config.yaml
norm_eps: 1e-05
attn_scale: 0.125
final_lr_fraction: 0.05
Each number is 500 + 40 x the weight over its row's rms, rounded and kept within 0 to 999. Layers, rows and columns count from 0. Numbers have three digits each. The size before them is the row's rms in percent of the matrix's.

# layer 6 MLP down (transposed), 384x128, rms 0.12, rows 30-136, columns 0-63
089:367479495544556457474488513524493574510455544539566546534486546477531505552476416545465587546482503489500484497411559496506441555484489536434604506477514484515497537507484498540537500478475551
093:454496524497500446452481509472524537525503467492588464597545499541417526527480511507603524531497482533581519439505474503481445502482471425510493509506509578456469504483463586516454567585425535
118:485480548560542515515513531554531495511479570466481565532570505453499508475501503476561453450511458523552453513568484480558521556419507503534563486522539547564528524542558562503487442496552452
092:482524547461495504465523519522564438480520517473548472441446501502522487467496458520515539472424445496546494519488456491529459519439460464560543555533472489528490487454547454437495510490456509
122:484525468526494520456472510472496510462465487458457497526542464485465589464511576428573544481428449493484411465502513517481496565544501547501528512485498482524416527463458553524454530507504534
092:483435585487485504507469480532512466475439489516402467476536515550457495534545488489469536496542455498444509473503473482447499472458464515538452541459547495544563494551559523465491601541437498
069:487468471510485441449459472531479566449438493540448493535486602526451506487478512460549488538468447450479506485455525554483517532518460444481457523548531413415460488408520467480434457467415573
095:599469455491477538538496513502468531467467499462486522455506436543505554478466436478492546525499496529583460530567478509546388520496542491507534523546601520416485467500411463495496500434449504
128:494516568480528454535465484556473427471443462436538440516541484556482529493487540579521510467416488481514479495566528443435602440490470478522517506488470560421496467493571537554447470531502433
093:470474534504547546543453536551469438502496444517553545469494500495474546489445445552467510473523498447463511487468528512483517448471490561530575456501537536494444564426575535574464467444539556
112:586477476531601466481542532473452508472506447514520513524540507463496522463479538470504495488462474396477457562548439490447524497556542496474409469458462538504509434505528524539503468588603515
092:481519505476520532489463491540493482508523511455536545488520469435562459478446531555479518488520520509517519452517519520540462506516461429531445435557524506530544467619525511535534530442524464
094:505517424553526573499490506466434469543466476491550493588531475559484600536518489530512502484536482491476481446401539484456464475546428475456496484561508495505534492511447576457555507438498457
119:417533528525545483456533521550435458466478538486415512462522479509541517500437476471468485505458521487455528459428584448486570485490447593505536465495446560506497550564492472514468453497479502
123:503490479460530494466492534489449484550476609458463473488530496559439544444469509529542458509505454544550501471445458462479496518390415570499551510453522534494444489474502459463385486543539513
095:530531493576451462426458488556507479485449583460498459517513490537492467464475493532432465534528523528477525522539494570498490537475531543469462480476470470535583471465467436540513494540498458
070:527493486506499504579552541502528444509491517487499481472474459511490390492565434606467468475530538537463491465498524551506526506472463530560549522499485473523496489488474478501536488441485547
114:458489479521530467522576437550487534541485433528464504545515427468430523521502465464478550425449529496462509522535520552493534552445544521484533523453538466525537514455556507542476493452552562
109:495469504468536525502548560503498516482523492473543502360532482520548565554556488545562439522524408443524464523548483477536528560507522452539471481476499476498464548522486498473499469523615524
115:576440477512475485544518475487526456469530510482520547544487487589493522542587483526510485482512575429505526512398576492512482460406492578477433491504495423481487460535481508478495533545452540
082:524562446525473454489479471571477421484494455483503521539477567485449574523519467518431473476484542427410468515553533449517498546515525497541499479540442440454496490488463453521509544563424474
113:543531509530552506514454492516527453474480540423533466539555455453493476501548461439532443420507482567587487520564504471525471373473494509453543479483510512539518488488527487548508482435596511
076:475508483497530489497482576469493495471426469603514506480540521460492544475516464451546550552466452506506429482489499563561486538539527517496484537528474553574485524466481537502525491434576473
096:492479516449403449483487545516546503495486522492456477480527481544467539527516501500422469489492438594519516463514474460556438496530521501437495458498532518563584472526411524530577490433472504
097:508552460469501568520452506438586441509541444570541494460516557525535496545494433459517447560531479453508500463523558482546486563558502536490503479554535527524536641453518528474502521445556502
106:541474533517463460497527547449557446500480547496554551538521527510474532483471488514567530498464498501592472478477511487509420467512504526511437422422485410513534506454546516465467416484500545
135:457490486479450470524528497450447445502522472485503433545547497533522516492512578517477487570503504542578438521502505505475458556538505471486575467462571502524484525544467576503526509552521492
119:421492488526554513540467480525494540511445551478530528500500517507503453594495452486486481491534514465443469553491570519463550528515496566506539427496444486503428516563429447505594524514464497
107:475540465529479492440470541485521450460485467480510515509460532487494517432499489396507484515443504462490503542447535492585536494455443510544496526450501473440519431482550398541506513510501452
087:462469572527467469513501516476486491475535527462498452484442499483522513514525447519510479501517426513458518524505537555524429526458453504531498512435487524543445503536553443472537509444576517
100:522520470513510457489477461461498525520570548570511476444413529514481457531520479471588462484492514480543562492474496559549446448499518493509501510461479508459508517569496555456459553397527508
114:462474553491551510475515470500500563523553502539534493486458477515514432507605530516475514453556563543570514477498467548482450516529429480502526555531469498544507469521501500508569541458451509
106:371471552550530518535517501557476564541546493542527431495498552479494514585532522529512489484526475500477534542528442475431525482512472498471511416566412535495522525543475522507607486489469536
085:494460519468479510520513530555506473537558477436555489551477499498475616504445563473561572508470488482508483518490488450471484516582516504514536544474423446449496487483452491559551493510517370
104:470461476520436506562461477565464521475490517415540460460461461540473459439485513449473542533494529485491495476489539538549505474512548497554519421511498439435547525464569461506410484491531566
093:498488437510487531569409503536456505521509497520504476435492536486516466526498499516553483499486559537525528564473536493496580450477523476486564510606456475473499486477505526565486450412506480
096:440477409446478504491560429472541526519439530473562525443469475518566528544507462530509476434516533494520548529464538478464600498481472474499542449473451461491508486447451452519552494480451480
113:448475482524478477525550426478518454577535508583528466504540553539527493474494458545483457473550545535540479479545476543480543483534463529509469518531460502508552465491500444526463556537502502
113:437567533477485430517559453519496554545508555519482522512483567449451508488502526503562563446504511451467438507482541570503503537469522499520505589381517505468387507499396529506514520513490537
091:419432461465524484466518536497480568530404562469496500468414471532456518493465469518524487523512480463481436464501452505438493432482534445541465514490444461509523510455515461490509440440492544
102:549455506443564445526494470490447521446500533456515486512507459533561511485501474530520510461440466486490469490503586459508414426534480520545456476459476496512513453511468515393577454521482496
113:455529523557521423520528534508442447496559511497504608499484574433494433480501505565469485528541462467479475478487443502456498459488514516575507493471528498484462515493447427435491477443512561
112:592428550529594461529467505460479500502509518553564441482477582520553517583522487498549507494426508510463445433489532501511508525481493564493530486561453548424498502476517476476519517462452538
085:550521512460509498536490512489504486480550533488487541527537558433452493530512492488516517551492582456502562493524496561548529537476537537480565532517517496512544442503496538513494505611524563
129:494473399465539494487503516512487515603467478433461515464471518452505501497499498479531526460542486454533526510531540474454524457479533452440511503582561457463489558487431456416578559482513548
094:591510512464487477523528463479529489427504551538553474567451464591466484448508517550529547501523483425451542518490495497452467542510507478506445510572461489502527502450483487648590508569500509
113:450502536548462454470503508540449586547564532513540399588453476529479505496476494468488531488464552503509531556529459469460485498490551513490447457573541549509585561491518452536484419552591531
115:457509450551506440540507485560477436569505559544494450528485566567481445510475496553524498518561524553524559429488505512495448495473492453439514502525504538506567446553498504566502508447495536
089:452454532513441477480471516495470517417482470544438524460521508533484442541491466496510455512511581496503490407542494524497526509515525477496499532527522614419543488496467499545463459562462458
103:545490495515503400502499564539518502452495509467507503461480463462522499516496488522453438598500544489510484458576540435534505524481440553498509509529519497561495588522426445563525425579550481
096:424507555506506522466511514513517489503518540468455479569479571457505428526507495504530487536524525472486458465529584494520511521500582501432464440467457443567433554515501501472481491505470489
104:438494523490565456529482527505480494578536489500509417451512444508559477490507469437517456502473489600578489504565477519517530446519561488502421511533528542448440505508552581519446455516480543
123:488502513525503414507562481441431540427489474438490561556525452576499526519505439478467560457502525427500473490498512439516518516506452523470558483463502457516554528473547528501474477531437485
073:479468465438554477569528485483543469531420488465510510527504509489536460537504510531552553555493543519581494483412479483575500574469510482460539491505433475484553479521497578468506431527541458
094:474450509462524501415443496552525542533519552510508564519468530543462448516459488509540501449487502529523538530492478513477432502433483428451458486495493504493521418565485501478472545469413564
117:451533470476451569543508522505469498543513474493482449526560569470485446459492526468495445422445518498485599524448491496532450460502520532444505493560523486519523493479519455511512487464522491
096:479490543533544523514519474498464483496551568590491479550485487482505533503508412565552518461497571431552533460478500517474468467477480398517461468505440393455534481523519489503494437524461491
079:537450495570547504551522474454508439521464482540504516470529509503452530571491502528564458503524456444532493501478496581550536489442565576546540488510507529491548530571469450450479439395503456
100:492467537462527491524446428531563436474463409543624496495505418501467417516527449546485478555538441519506556535545504491426457520510481429473538470501472519557544463506527497529447526499541549
107:519544567505442469451511451442516443459464471437504426500503484547473513548550544496485465472472536554498495517452498485570474520441503513465499554562529608488550508535458496547538495502443523
112:538481573489480527571487514471490416476435467463532467553487454489503482553438459569474575434540493519599500438522492419517465467510555504520487508550497530510568510472465536569484494461457471
098:504533469501487436549476502464509558533541585498550514441495477541486460515550517505509560478500457506524579529473511442540472564560478400526452497489540520510463489527535498454518507450490505
103:487473560536432517536542529420497505493485458509552524478512432524458526572481581453476419515511440511528481508580424460539438440534466431537515490466483565517454472554480610525524500544558484
095:546525445463546510468502469510510400536503461547482528519491437520436535413505470480520495519461564497491486483408529538584512461473500494516522491499476494465553513586480457487519420531460519
109:525525476459514515547488455464521548456472530545589491480472485521555465475582401470440488483518477518548551494512515549551443492520549465510405579538532468489531516489552546508539462461516540
111:441509499490473474491593552493545505506510481482392512464557509439474420451487528516557486437466471448434535516517421465536480507469519501495517528434491433479470507487539478487496530476516420
115:537456501488529494486489603470488479478505408495463477468451460491486433578478477485468517481510509404519500491560578420435514465502496555546552482552457498567515426463481430553481499525543428
083:493531503502491466475560510426484588494517508510486538554528453495500454532521518518499493558463532534499522497503510564492516534583518565515462528571528525524534549425490477483508552484492589
089:478513468418515582511548520584492477545525486450446511435474475562474496491533510467522491398478550467506463469568445464555509482550463465495503507450432562493441520536444466511441518497527508
080:422528531449492522444460466428465454552532487486461479430499525465485523468511552524518457471569461454513455481500449560529474532462512425458588474433474443464461575472441438464450482476412513
106:545492487439515489524528510433494510496502517464500582558552464512474530456499510438482463571555557408436525556460524489541447477552494493556543530510529532493436428572493467479543489450541467
114:476498526493448566616452469558525443496476537480415489424491453470453490528442542520511536455421463563466452508530500513521528528430534519505477466523538489502480502452464542561471500489491480
077:498542467543433490535563478504475518554528469519463500467465531576513517500423476487487472470470492533501521485521444571557519493501499529435533437531508459589438551563444479455459524512523497
078:491438471456477476468488524439492493520504515467536523469478460461554446482472579497515482488472501576469427435432548532478527531550446462514515489492562468483474496526478463500557515472493577
108:443436468506470483474530499597514516465535459497466459481496525524463542473495434482518462441414483503509464426442479524491502578475516529494446503512528568502467541470520457508492470525496464
080:484476523506509421467503458461468507471576439464500391437468434519531483445477513546535503466501548407451531529527519526481518590506488431524459488529561447549556476501557496493460450506456532
077:518542524493518515533560507450517561435498522542532496505470551430495549500533479570550506519473439492455503523473506498527533511489461381521490509453534425510542467512530479485546534551503475
104:546460491546514428427422472558550488453466407453505540489549515523472421479555432512501615450442512496528466474512475501525538471536454520509556462497451550552443485422503498554481468505508483
070:474474421470467438490476459470417552434544535526538458507451590531482513476439469433589534479479530517467512463488440486510550493523500542499546468494436574502438530519454533521537492520519580
062:573494558490478456566544602524520545473432547541563482491471499543512520471487561437562471555517476492491485552467520532590472554518458571523499501526481465496517471536467465516579470572481478
067:426481519470431476504524523498454495481507463454553470500502494535483414465484562568551529539586505534521489444495487477501511464491436490514487497501515519511552515497522527475553527436521519
112:454485462512548549544496430486491495479524534511524546452504523515467492489613519451448473446486524477567519494416577528459518509501451540495532495568493514502428495426510464495408491514485435
125:458497481486484516493516542525493519494479437485442465514498489523474509533457477418469533462529499560498401519469515545517445450504491426490577548497507486457631482442504494529494544473424516
081:544535510495457529569528512503465549513475411429444524549576562456501449460538513559482503507430465478470514539511490553461502496491532500464492485424432445547464499442436547490508474471514532
103:577470506472534540477506507464480463565560482505578507469486459525472419476549467503479539517560540550477555485471512483514472515485526521490508529462534505492458451533528516457483568505489507
099:488427516464472534529512494553529546554489455572491498502423525540510481521520490459505514483555456557477472541522536551486499548465393543389503454536520497432500551550521535442490524501494465
081:526483476551586505464497480493567509464428521573468480525553454489503469580479478487446555479476538510516493561486448461477514483511461447513544499501596589541543488493536592550533542490473494
104:532487527506527514460494473543497539549596501505510499442425537547476490589477597478497454472503528442503464553513507497482494428511492458503487528472503455461493511492504519550582457508512480
111:531563481465489498481525546522532443486474408525448487438475533492477522425446487498519536521464465469428560571493484487446523503580495549531488512469546535478459520455496527553536489486500453
076:473489453600515473462565499502431447517558623527487495570534548485487494464550486520505565507532485434475506483511528539508559457502506506466459464473452450460539494554465507463528497500459624
124:485494507479539415517495495468457507529488522545450541534466542491492419463553582509517417553514480537534528552469520555435492493513399481474440507540449485483531531497493536500447523515401451
105:524587475526511493436461441499565558410479495496488516476502563459521496479470519593542538464430503470461553497459557485505494502590470585422554577451455549483460535468553505531467472489462544
086:480500512525479581536488492576444530467480547462517505467458533522508525514445527533468401495523485454539394535507578471476562493492411501529480434476581503462545429558514422499533459486533492
089:485483545544470540500472508507539512504473509548520521513524540480452507446449418548532491485603522443480455521448490590442449530488510551518612482477485472563405530517487486583453500502418464
129:518514516468475469521544499501462442489485475467497571512578499538539516491514590507450456478535533548484547477422494504528513492556473550520524444587520523509608598502536446508480522538569566
086:554528520506538487452553493470524531483556512531539448502471427440533553540529488543500475473535531466516564547476485557468501557520502522505454579443586479530447488496498414449517494502449532
103:436464512419452473471551514309388548506448520545495499535481532534533563483547543494513491496520445502484514517496496494568443475521474481455525498531507464492457471543499491468484465467485468
085:419522530499488503596515437496461457485502546444485502480542531491481474488541542506543514496483497505463509464464492523386539509471460507489479570472478496420461573487475482508584544515422462
119:538513500448507453511569493422492448448508515536490531455552473533534495558547494470518547408557470504519472511533467442524514543467605502501534565437476562468473523502522476506559517529498494
080:462512531484511492532475420462508462518486493573524484446437444460534569497482463574484582529508482621508543471485524477489530507547465525479514583455536514620536542486436560513464464473512525
099:488554535565475466531483480554517521509485506501466515536560565532515515484538462503488492525478574543470503467563491494445537504533454474440525494558518472477535402487447464430549449549454513
090:413547507461511514460524511472512432535517414484526463529480496488519451521535493520530515462573475470535478478486470497443587456511486525490480424460546434539509506497471564562496525474451549
135:487554487493517439477514518471468459448487448517480495479516493533497454497508473474457548459451486445512524433457511469515534513509475543489522555513432494467385426451532468400452486463582460
071:484532475503485500471516453473528456514549426479512520537481466470469556471485496458448524531439477527478473496489497517507417485482464578496546556539500539451413526513448509456501487424450457
113:482541554524430545593518516423514449507500470501495490515521498523487427555538445457514483532499491454472526518584565490435561460494521498527409483510458498487528444479509522491527446494479509
093:529541586568507500510489492506572455478507492498528514547397474545474421489477496556474464575465521434499510478542499455435456554474514475506491502465487502478471498442542467488469424555492449
106:591493457532541545482542538503518474560533498472456478469484428432522489494485516521541534538483545500535526460554532433503487462575485550538484547507512462486512485515452521481508465449527574
# layer 6 MLP up, 384x128, rms 0.139, rows 31-137, columns 0-63
131:500522446518479563538516480579510463557472509504440554417443495491599459481534491538394462480511526462445521543483523498532530496522504585533503449517460444576551486521547449491524430418547440
105:527471535563503494487468495398531503457462559578484516538524544461506497471518466457611566494542508408472446519516496505427498489526534459514505535423438438521450471506573516532459499527558509
099:478522531460519456494471516544502480470527513637517493410479525509553500542556483562543522442493407443542517485494446549492474533419541453563534541510509486516492505515548466414477538500497484
129:499489447508494524419489486460486553447456474485518520557539491479434578492462555429566520485446539517480426459497508505470536530502494509479513496500500472525436515488514505536450559494498512
099:485497538562517470512540469496487529529512495502533505577479547483512511473455454473526430501498502456524565519490501494465492441524447448577552490483446450438523531470496510513442505479478479
070:440555453444529484501476499496472435478543542551476534558528506511517488501512438472548549478381519509508495485471453430426524508485504503519482568514539487497491579480412525530482440523475457
092:489473465530576520502460557513466476515512451545550488459508497519480450577496537428475544468519489519433448502434482464510453435502467511485474446568533518525500450521490467487501562457491520
125:504502475418529485534462460556570490511521461455544389479502474605454485469509456498499518510484514488473441505521452579474573474490430505478516509393470474424539552515525510503486477462505450
095:522504516548485466529514540467492467563518362497526566476530504459512523481524440500535563525532471494548481499509481543541533511508512523427469441493491555500496578510470495521514521413520577
117:548515444498580462472526561481390532469534490509495501509471505435471479480456583461513524468459472459483487503572432582484463463532606502457442444579468511548478525481451514515520444490533413
108:531505506479460507566491493483536494511480546490471521494538532582505506541524477522495445500439439475488477509527457443518523469512445526482547538489530551434404495466493540520506461537503512
100:525550455537514529496523511480474493457513538473528419565452506449482451519531583528540504456538523439426550465526480523437467463560553499492468500493453468488449476557479619521555475514504493
116:534545522487507498463490540495534548533496502439516490519444466495597536397464490452516534502440430528483557498458497461559539518535450499536470473472519499490471485550520542542486481447383547
124:523464468479471528436488443504454483542527502547483529475522587512420524456492491492578507502458495564524463485467448518510454543466496528530479467513423554504418505574499523493429576425552544
088:411473483518543495515471503483510536479480548510493493565575534466479508575480571546517524535448497418509504404490503488452528523477550464385482450515450487504450530533514556542506461446542481
071:500455534466545450543543501511532434511438499496489505527481478436518434498484439413513476479456501459471440465522478554484569545425523558545524533493499531593498535584407472567498510469528490
115:468560456574478392460544469488471550490498497535508514590504499564479515465507457414524502472454552567473538455485545506513440566509474486428576479517516467525544505565553453543504500442519546
101:467538546481453526537505530518500413484516520499518554481465544537562456447574540537495559535540486484489466511567486555520520478488440500490509525489511443510467487587498479534501568477440526
108:484468506508437573526587570465591533527554513470447439498480496552483523469478469595512440583457430396506495491507441555507483487564444508545481513412504532454509454509513519495491507472453532
081:480425557473526478547542470475534411514550496468557493482542546517519479576518510472491541521588473443531525527509487497523515489507547564538485499469526485563462552516446434492479386540447524
117:460465532483558470526515579411503470501484447476443528475528517468492545474490440452435502487512492484533463485513525452548539463454496529526572494395447492538495464491508436486495507488566496
086:469492492443509553452502575489489525498477505598531534459522525473493511502526464442561567526503476489498448532477511560522485537517568496501480513562527524556538532510505537488499484469556460
093:503527525528462552453469517468476520483502458521542394568484465488526581497517482491439543517561478508461538554482550433460526449511464572481487438460532526552500499523545469522526458450493516
095:558548459496465458492501496506542490498386408482526470480546521507496452555551508445514452498480548545428537539462470522478507455555494489539509457566524555504519506504394485492536501497472555
105:501541533439460494549515554448568449487517472497516530477546489540515498464460477478561455524539396465547550505466511450555534431517521547506508475481493470544509441518473472471466454503520501
129:505495537451467477495497517378467480487522464497539411511499497511476492492509550507489598554521521570550436491477478561488458512490504485531479561462552526533520569501525509505489476521532481
120:458436487564509527511428504548544544524477559505481506557512569500476498502514464434469447499566530530430447545500495595488541544533472556566525416488534500482439464584404472549547496495494460
102:477499462530461549576508556472510502438550514479495531471488509558461546549501502523542556406568526548471415553439522528534525479477518504514483444510517498487520514463485411556466477460491453
098:502452565513514467451457486494518495490518516489502430476422538470543519502529521540493516556519497480400504558519531522542452574438493488516443475425470522502499528533541465444563528483555563
103:585605491464498533483510526467483454519472518499535426475505552491520487518591493437487516499542526535511566466498476600529457427513491518548492566488487566466499450549488510578491437464530566
127:528500388532437492501493492500502469540502492551463482548533541515494513452423461495484538534413477502501493533553507423555552468531536578456531514457521467574513536515528420556440470535511449
113:570538438477498453502476445472508417483489531520458560504550484593545484460487539463517448512406495500545498464493550515609498492482511535489517452511566506519507502464506410503519458516484501
091:532537537597502511497514537466526534490526497526382518510522474504537478463442555475576478488523491466516392531569487538474549460506428542447471516536567423416500552444509525471519489581460424
108:558541418486486540423532461456506486533465531494453406485486495510471487512473597520427509558518531452466542593521488533499510468499442441514456474462541523434437479492516439475494471437499547
087:464533498529529471529537470455504568549501522517507557527584586448556551477519428544495554516434512403550516451466493484551527492539488572498428440521481462519485515477490416489513528530458431
106:613484471550522494518435534521468464462454534418544471623486517547541518499476507548506488529444476515447498513530539458489449492509521427475487550430468539552499515566444520501527489488535537
126:553539516495570545427458550537470559470494478422465487510472464424494482510507564481524481554493496481446503556493513505541456538460521449523519486517523479495494502539517573484538454476512507
112:461543511487450432503459482516482518480462523538456553516527547455457491397495529522483530466467532482483458527484498600491482478467489476573502571399550508492400523537384500540465504533528570
086:473528533521539533444420490431440528510456505486462547467544519430512485522496453433514508520500546454500432530471523586517531516525517565441563470560480561516443523440479498556458512440483547
105:545465531464496503550564501489496475441461477505569463509467516553572501492514426544551526511459552464541486485521592399524482506461467543480456520523558550499592435523500494438504520541535491
098:485462493542469566501570434509507497530442512583493514568483541543493530586458524575515524528527434467470587420495441538491454534516463472500517496455507525480534603502517546549501428486468504
100:492564541498524539579545474504512481518500554548465411515425474565513484522507532545495513542537469511518540477451461491557458546507474446508529510542547484421499451444472474441452476459474510
082:483481492493491431417478490439435457522494591483479478502475562460424477485592437531531516505457471472457495499466520474472509583477550512450475499494452457482440576520499466509490439501520558
124:559483542498488529532534505486465405498477443543530525476512473518521492431575475508427503491514477555479376537475452483519501491486417454498531464413582505486529529536411470549517561515483439
097:457486541523474495528499511574478480559499450467503548491526466450479576526446471515509495502519483456477538442463481473530542585478559471502496511455472449499441508491502552490499443493564511
111:550460499529453470485503542535559484492499462476544427525496491427470529510524545500497638511569524542470486553528499544543538492497576503427479497495441427509508487586540457550565540459555544
148:574499519433482516405489496416491568438521449493534563468511441465521511497487483464480494516456474440526474563524481504502564530533547536564469525459501497507451552474547477444511514517477447
090:538477535486486478478513536494538471525523455492459484430419500574478460539523492509517554483534588487486487525585532533544503476474444523559537444521480429505491567498495468521538478580543499
107:545484480426502403548539568469579469458466463474520487509488520491476595505432530425475451576483521535501520517583581473513519493489514535442526517508507468525515467555499473459537476493550484
101:480484550438495455456506466441511423484496521493486502549528567510529531554536500519532501563531487489498518457553502517546512475505516581435516474481474507522495590502420518485498498554526508
096:478468474485552452570464495534529499536442515509469427483525541492514433478564521411493512433528567499526471528520514533459481525442500491492462527481555449496527526415405523523463478543585555
111:468479501534533397495526556590490517480434531499463548504550527538493526573507491512473564512479528466459497465612502597528553570526531513506534502507553467508472518452547510483563494465544447
071:538433523479543478538478434517595448552473456449471579496501491479496488529485533555586528508503474479502558433508434435576479481484473503531542556530445454521494543490416525431562460413506465
109:540552459487442511542537497478467443509538460504504464457554454489503532486509508457453508563463466505498498492529501473552551462516489531569572515453470520530486514462516480567509494536521423
116:500532503552500514542554527469489523510576541548475515466499507503509483558494479481465519472500472482455543487518481488529480434476514491504489608530514420429511510409530473475384531536543555
090:488487518443445440426535437479505490536499485501499483476471585556546474452463474548523553524514565471506560482486462567542485491510527475447454497460524540505536514503555539541446484496545495
082:500579511473486535463482519491459453436511413539533518506568504493506532517572478521453513519525474520459464437501591505542447438542433499511526510494463485543455484573453518540539486518509493
104:511498524498485491482413510479488443478588501516603454435459500457524405500529425432505504478465489433454499533519431496482468513532519422496524458536467483481545426482526532466512412478551551
099:473495430427535469634477559536523577507460527544493513546514560446512514525514495520519468443463477420508489450454509513444522511523480446523507525475487445420544501481478531419459538536465536
120:499509552414477463494475532528543501545519426520535520511506465509491496448530484467411516539546497527496484523465489527502433443484522537573518486510540586477536502506454573526458539469512442
095:531540537533517512430432523517465545495544551451508506529554477528477467502476571524481534528453474410509620486528487465583511583484470441533473489444555529467478505551551582437499548474494511
096:508514436525477460580527527496488527518570476536611413492519530540531513395500462509586491533564508480505494521450458474547477401491558464451536536489487480523500516499508531561491507483503528
096:552493525471480513459564501475506515504535498479479556602500553476489544460523448531511491473466466488475454479527509445525510522451534490473454546498489506440466550516515573468597564547455451
101:539528458494554513464535472464501474541456547504573486494463505594548478503545511487456504459519570509479530577475495560494480473515487524469442533493529484482537539461465500532506513548558564
095:490515528533518531495539558481509474511490498475455522511581501418523477491477558521473553490458525448521440515547499525409531486522511437506478537413496423498467497512523471577537458448524511
103:552435521509491501446489465511490491521473508460493418491481492501435474463524468535462505442530505457477482511593457489560444526532545471502473478486519492575443504491523496585509509492555424
074:498457495473479461460537439460523594514502440537524501551472469433495480477556466466507539526388529491505471499444420537496521544511456603530460487537460466496535546470454527437461510455498584
080:485513522503421515448511474517502520433522531518539528486494545480497509488519508501511532512488446498463568503497484455602580470488550503558483488475519406565474516538591528513518484529464508
079:446547466501539524544500511541511534540523502488485446540555537453544524462421474537483514530464474527500493494463474483533471533469511463505510449409563505529469583549544396496567495469475506
100:594522519492496473497507527443523465487498502470515506541533500550480512524446530569487441426471540409416528464524459438501498473539484535429429499549512547442500467509476474482460454486487410
123:570481469520519494555476517497547500509462479449493493384484481512473487499516519577434542467503545565380468557524485529552552487470535460533412476402528477448539491514482490506522528521547501
078:437450476483478504445511430501512495504484498536459489507451547501510515474458459484507488487432550540491506572539500421507521542442482542485489456494526460533517453513452415529484573480548511
076:459515482409404499522491514520435465433540482545480490494475522527568546414499423457501534520472425517562517472466463524480527478477530534478495471556475484529513557575536403555512523451508524
108:488458443546542536454527427518461534472460569496515427438437484553465500500470541474557564461464541528438473552490513474470528453458519503472479536536469461548517425538502456505534481503540512
075:494520503569558459481513486518618497526496483498503468440455481514549469447557530496525496508551477434466551496508457543513456498454489458523563510420531476453526501492537535475497491447491517
075:531553524489501483456457464576429500442523469576635455503525564522532513478622428493441515482454516551475454507509556525463501518470505487558496499426517510511504488504539465498554531561500543
103:567456491514475518503465422463528450497473497538525534439549550464509519445486564502471534451526490527433437506518457481438509468477471582554511519493502519508494564479504527562501580634471484
072:504496421499540426521477460492479453498553581515513459560551575482484478484516479560559563474435428529488517503487451440513549473496519497516471533533522467490467537481466530580518477541478549
070:546503482499472489535443593498451560443509526550519460495472490487483511495455453401572474523568453478524474524444513507569511489482482517524473453528457442486521531528485467489581412478496392
075:482547525475432532500533536477463507456460521474562508474463486544502414498471561519563560507532506488494506449470501458480550475524446505508502449507541492528555504515482526495516514476529492
121:498476541425513443489501471526476506519545508473434517466531552480426542504515559535442531477500523531481540512507431582516487555496521468528529439499503484490522523505460482482437476463518552
127:495516470503550495468485602478411514465413491525491455527493507508545485528479585453492476477488509512437456499475532626469526521497481463502487495559529498473514472498521433550433493469497529
088:543472512427483491464460516495441468455488498413440442552497536505423503451498556490522568514499509557426503495559492503504508514504485518475433495479480490560494481546527525448488540502564522
104:555468524455494551380537482548588520508472491555513456545458501515500462426509511520473515479502574499455517526463455468481434535478511489481476506564543540515470505494545499503471560449503536
099:578524499459526448479596480489478459503473531460519437550554506480451506488533525571505540505484521559473488564405473483482520455590489514584512517535508510528470466470470526544540488479459473
083:492478526507474586574434532425432475523554442508495534463559540458436525503570485544452529548520505481508408535510481447473460484398480538474573484544498550525506532552529570490524504459489518
117:524517521431481523486427486539513545379449450441490418470551526480457526516526479479497562538502495514483496507401479552495512494526560506465461568483517545505433453590489487498442503448433491
112:519522500414525549502487475535456421491460432531476552491543583491509506440545481493522535446537519509475525555547482463477508489520536582577405542454524593519487514532496490565526517450449438
083:544527474606478442491484421457462507548528515464399502543500519498460504500463515548549563534493558497468521507504546551536513449525495498441511472531445535556459546512467557527512466481452567
113:527458528511529489469547520495594453442511531471499460488452511478477469512519622430448551476508525448435498590551523516412467506525494480521472461511461405519503435560585517475466524522534538
115:474568506489476477491449489510519504443427488512525583502502579516494507461445521507429503461558458539417469623473533419418530515489478543445493486467514506534491550482489506518509446436503462
089:536453484531517534578467532475477511448474544471406504512493531457449499524471558419475526511474490522471483535468508461435541504386532536553454532441497494414438461489555431499465470501526519
092:503522530551538546467487458560540437491516441430465428526577579506495469548518540485472495441536470511391545569619502497506495459523511539547476552558536495494527486489456496534517542534547579
121:505517545502528532441445541411470475501511527486504427514565494535524519519519583471435524502552579523462516558453545590489560471529499536494438419512580487463495442533472478479487551503528483
082:496467506499449449458418535418528479559494470507584486475476464476489546498431428476530527443448503527499506434423501505499475538573408517452509492505506575528531518521476464493461464448491557
093:538532469499455541524491465489485548504485509462552519499550600439539525504511514530510525541563469490511548464465455490497439550419474518543454548515430560498514521511522482486517518507498416
086:483527475513526418476502508516569469482494460495477496497527552523474484490535505477526476492542532508472522494492506463502481488459439445534453506385470497462435509506433483532457581527512596
121:525476538442481420486483478476540455541469470514478533520473515534491504487548543482476584475480501535556503500479415537538497464523538508491520540505523479527519487563535465486420445442493450
079:508453489469518496511466485519489494527436486500528471506514528508477515461518499567488515502515401473454478490468491514454421549518537474509502471406540564502527588495537578523481550521500532
095:506526555552513446493453425462498537525479469547537502522549489462501499497535472497515571483456553532522445527573394460369511501450476542454465483506539500482558497453454464460532520543536398
093:532520562443492445448479601499506521441490520476557395513418445528540483510506502491488576542478485498467501477559509471535484479502502483520493513568564508451495449531476584442556468514469433
123:515520471585545455541536561496460543553437518558491477502591469466479532441461506481543533511506495505494511482560531514515493525428459500515494531519446520428431514496480471530524450463483452
078:578514535474481542538519529459535477515454517470469535582513501479498533492523532557498455526460517527440498487493509525498532518559529499555510519434508422448465496473539528543560548534526463
114:546423474531536512476530503499521534485461473519601495432524497524519569481509570567551451525462511539425473484383504506486432566570473501420520565545537518522504499600481457492537578486474519
097:544487576476505496467467524533546528563492480458545488507562484497397442547511469507487517509460528511470489526466443558511464499445496516525513447480472473519477498479484457550503493540520546
095:545462494519492522509489489529543427502482484497540504443533444369476496469465465464492477520532520468454443502551467529493468516491536538464544554433492374418517522488481553449471437473548509
073:495558514514522591537575523535536495491537528487530574463482532476452505482558488477487481487577522437494528393488519570546450436460481510507477563527459423542528534496466591435458423523507514